python train.py --hidden_size=128 --num_attention_heads=2 --positions="rope" --rope_fraction=1.0 --attn_scale=0.125 --init_std_down=0.0 --beta1=0.9 --decay_fraction=0.824 --decay_shape="sqrt" --doc_mask=true --max_steps=7821 --dataset="wikipedia_en"
Each number is 128 + 32 x the weight over its row's rms, rounded and kept within 0 to 255. Layers, rows and columns count from 0. The size above them is the row's rms in percent of the matrix's.

# layer 6 MLP down (transposed), 448x128, rms 0.0784, rows 357-363, columns 64-127
size [ 98 105 102  99 100  96 103]
[[134 108 148 139 105 117 172 132  99  92 128 123 171 106 191 114 161 139 132 152 162 118 106 158 137 133  79 105 119 203 162 173  92  98 110 125 118 142 149  89 159 150 120 200 132 180 140 154 149 118 104 127 114 156  66 110 102 141 165  34  86 147  84 122]
 [ 69 105  94 162 113 128 118  89 101  95 164 124 128  90  82  84 142 161  99  87 159 123 103 137 140 159 143 146 103 157 138 147 113 113  89  73 127 144 146 161  69 135 164 119 129  94 136 118  99 102 105 107 131 127 143 138 131 197 191 104 116 158 112 181]
 [119 111 150 167 154 188 155 174 153  83 139 141  99  84 109  77 188 131 195 124 205 152 165 139  99 141 137 102 110 113 178 127  61 136 137 148 136 173 127 133 119 140 119  84 137  71  75 107 114 142 151 170 116 149  95 144 122 145 204  77 150 122  77 148]
 [ 90  77 131 134  65 183 161  66 196 111 102 128 179  75 135 113 164 149 183  58 162 201  90 131 121 139 135  50 148 103  81 118  97 117 122 121  98 150 153 228 102 145 121 134 137 163 108 115 104 113 124 117 125 123 152 108  65 125 133 154 151 138  93 105]
 [114 144 150 128 148 185 107 173 132 132 153 106 160 106 166 109 130  85 104 141  73 169 147 143 176 145 153 104 191 134 157  97 182 124 107 144  89 124  91 128  94 128 121 133 126 162 129 105 131 131 131  82 151 100 116 101 134 130 119 188 139 117 119 122]
 [167  86  90 148  94 121 164 149 159 103 144 116 156 121 139 106  93 104 188 167 157  89 102 128 137 106 115 140  86  83 156 186 115 116  85 137 109 105 142 120 114 120  62 169 106 132  74 141 159 165 157 143 113 169 120 112 157  84  89 201  82 120 128 120]
 [119 135 111 204  81 123 154 119 137  71 115 123 134 138 143 121 121 170 139 128  88 116 127 108 159 166 121  66 133 180 153 103  44 135 174 103 168 108 125 114 102  75 143 161 115 136 122 135 196  91 111 117 116 143 140 174 181 112 114 175 153 130 165 129]]
# layer 6 MLP gate, 448x128, rms 0.0848, rows 358-364, columns 64-127
size [104  98  99 101 100  99 109]
[[ 75 115 108 141 109 146  94 137 118 192 165 144 139 177 134 153  64 104 122 106  91 164 128  85 128  64 119 132 100 117 122 205 129  99 117 153 130  66 156 150 138 122 132 119  82 171  65 125  79 158 117 105 179 159 101 164 124 117 176 153 144 117 123  97]
 [135 160  71 176 131 125 146  73 187 169 102 113  78 138 116 124 180  80 160 135 153 132 176 123  82  42 116  58 115 115 101 130 109 152 125 166 122 130 135  73 131  96 150 159 126 111 153 150 176 169 103  98 141  99 131 189 148 132 120 185 122 142  82 192]
 [144 143 111 145 150  87  86 100 126 140 119 101  57 114 111  85 168  83  95 120 132 166 111  97 140 126 157 129 165 155 132  75 107 140 133 119 139 122  94 168 129 127 135 137 149 149  59 132 100 126 124 130 171  74 125 143 146  97 103 116 122 102 152  66]
 [166  84  96 170 177 144 109 128 100 156 141 136 120 166 151 103 171 126  61 124  58  87 157  48 157 159 146 171 113 129 151 206 138 166 120 138 122 106  93 175 149 134  96 146 130 104 121  70 128 123 137 115 156 185  75  87 147 133  82 154 174 135 143 114]
 [130 177 114 171 142 152 138 138 121  70 122 168  86 172 178 133  80 160 100 170 131 141 121 126 100 138 189 143 122 152 129 156 136 113 152 140  62 153 120 118 153  97  99 104  79 172 101  84 124 138  81 145 122 148 204 161  96 125  84 137 161 100 113 158]
 [ 86 129 150 140 139 131 121 144 191 146 139 111 139 126 143 182 112 162 141  78 177 165  96 115 174 117 138 118 161 143 106 145 135 131  96 140  82 155 131 118 119 201 119 121 153  98  51 132 143 121 127 158 118 129 126 133 125  74 154 127 215 102 135  33]
 [187  56 105  82  93 108 186  66 126 116 155 144 132 174 153  88 122 127  91 167 119 142  96 101  94 124 146  92  48 164 119  71 126  96 147 151 119 131 155 172 122 102 121 162 136 158  95 147 107 129 108 132  77 129  87  82  97 133  96 136 127 133 172  69]]
# layer 6 MLP up, 448x128, rms 0.083, rows 358-364, columns 64-127
size [103 101  98  96  95 102 108]
[[102 121  98  57 109 146 119 149  99 237 137 105 157  96 155 126 181 127 124 132 141 115 126 198 153 120 142 114 142 142 124  86  64  86 127 159 119  73 103 123 105 173 149 116 145 146 146 157 149 157 151 109 149 127  97  99 164  78 164  85  95 123 131 133]
 [166 132 181 138 120 122 173 167 167  93 145 129 112 115 168 171 153 139 129  99 174 101 119 132 110  95 117 172 117 163 124 130  98 134 140 139 186 141 116 155 161 139 106 178 131 118 112 174 149 115 101 101 127 114 159 139 191 178 171 143 181 165 107 115]
 [101 126 116 114 145 112 161 118 174 114 131 117 128  66 201  75 129 144  84 105 186 169  90 149 171 113 105 119  95  78 111 127 106 148 132 154 136 147 171 153  82  69  91 152 153 101 165 145 125 211 129 184 128  82 107 111  84 183  83 116 164 152 149 120]
 [109 113 125 160 151  91 114  99 119 137 166 144 148 165  97 129  94 124 115  94 120 118 121  71  76 104 127 146  89 101 114 146  70 104 148  95 114 125 158 153 142 192 131  87 140  93 115 122 170 176 200 148 220 125  75 130 125  98 145 131  76 117  63 164]
 [114 125 184 126 159 148 139 103 129 126  99 136 176 177 174 124 104 147 127 161 156 110 109  60 108 136 141 111 104 164  42 156 168 158  96 107 126 105 154 200  88 131 134 159 132 118 125 134 131 130 148 146  99 102 172 115 125 173 104 145 105 162  68 133]
 [100 101 116  97 201 144 188 128 141 107 140  95  97 150 145 145 120 123 175 145 133 190 115  91 108 129 119 181 153 199 117  87 115  65  89 139  83 155 173 137 160 107 113  69 151 190 178 194 125 134 107 152 157 155 140 166 103 113 157  94 116 125 152  94]
 [ 99 125 151 157 152  73 131 126 161 121 129  88 109 157 153 132 210  90 166 121 125 173 139 108 119  87 131 164 153 129 155 153  72  84 101 135 114 129 117 118 127 196 118 118 164 101 221 108  83 118 183 119 139 121 129 106 146  78 130 122 125 107 153 137]]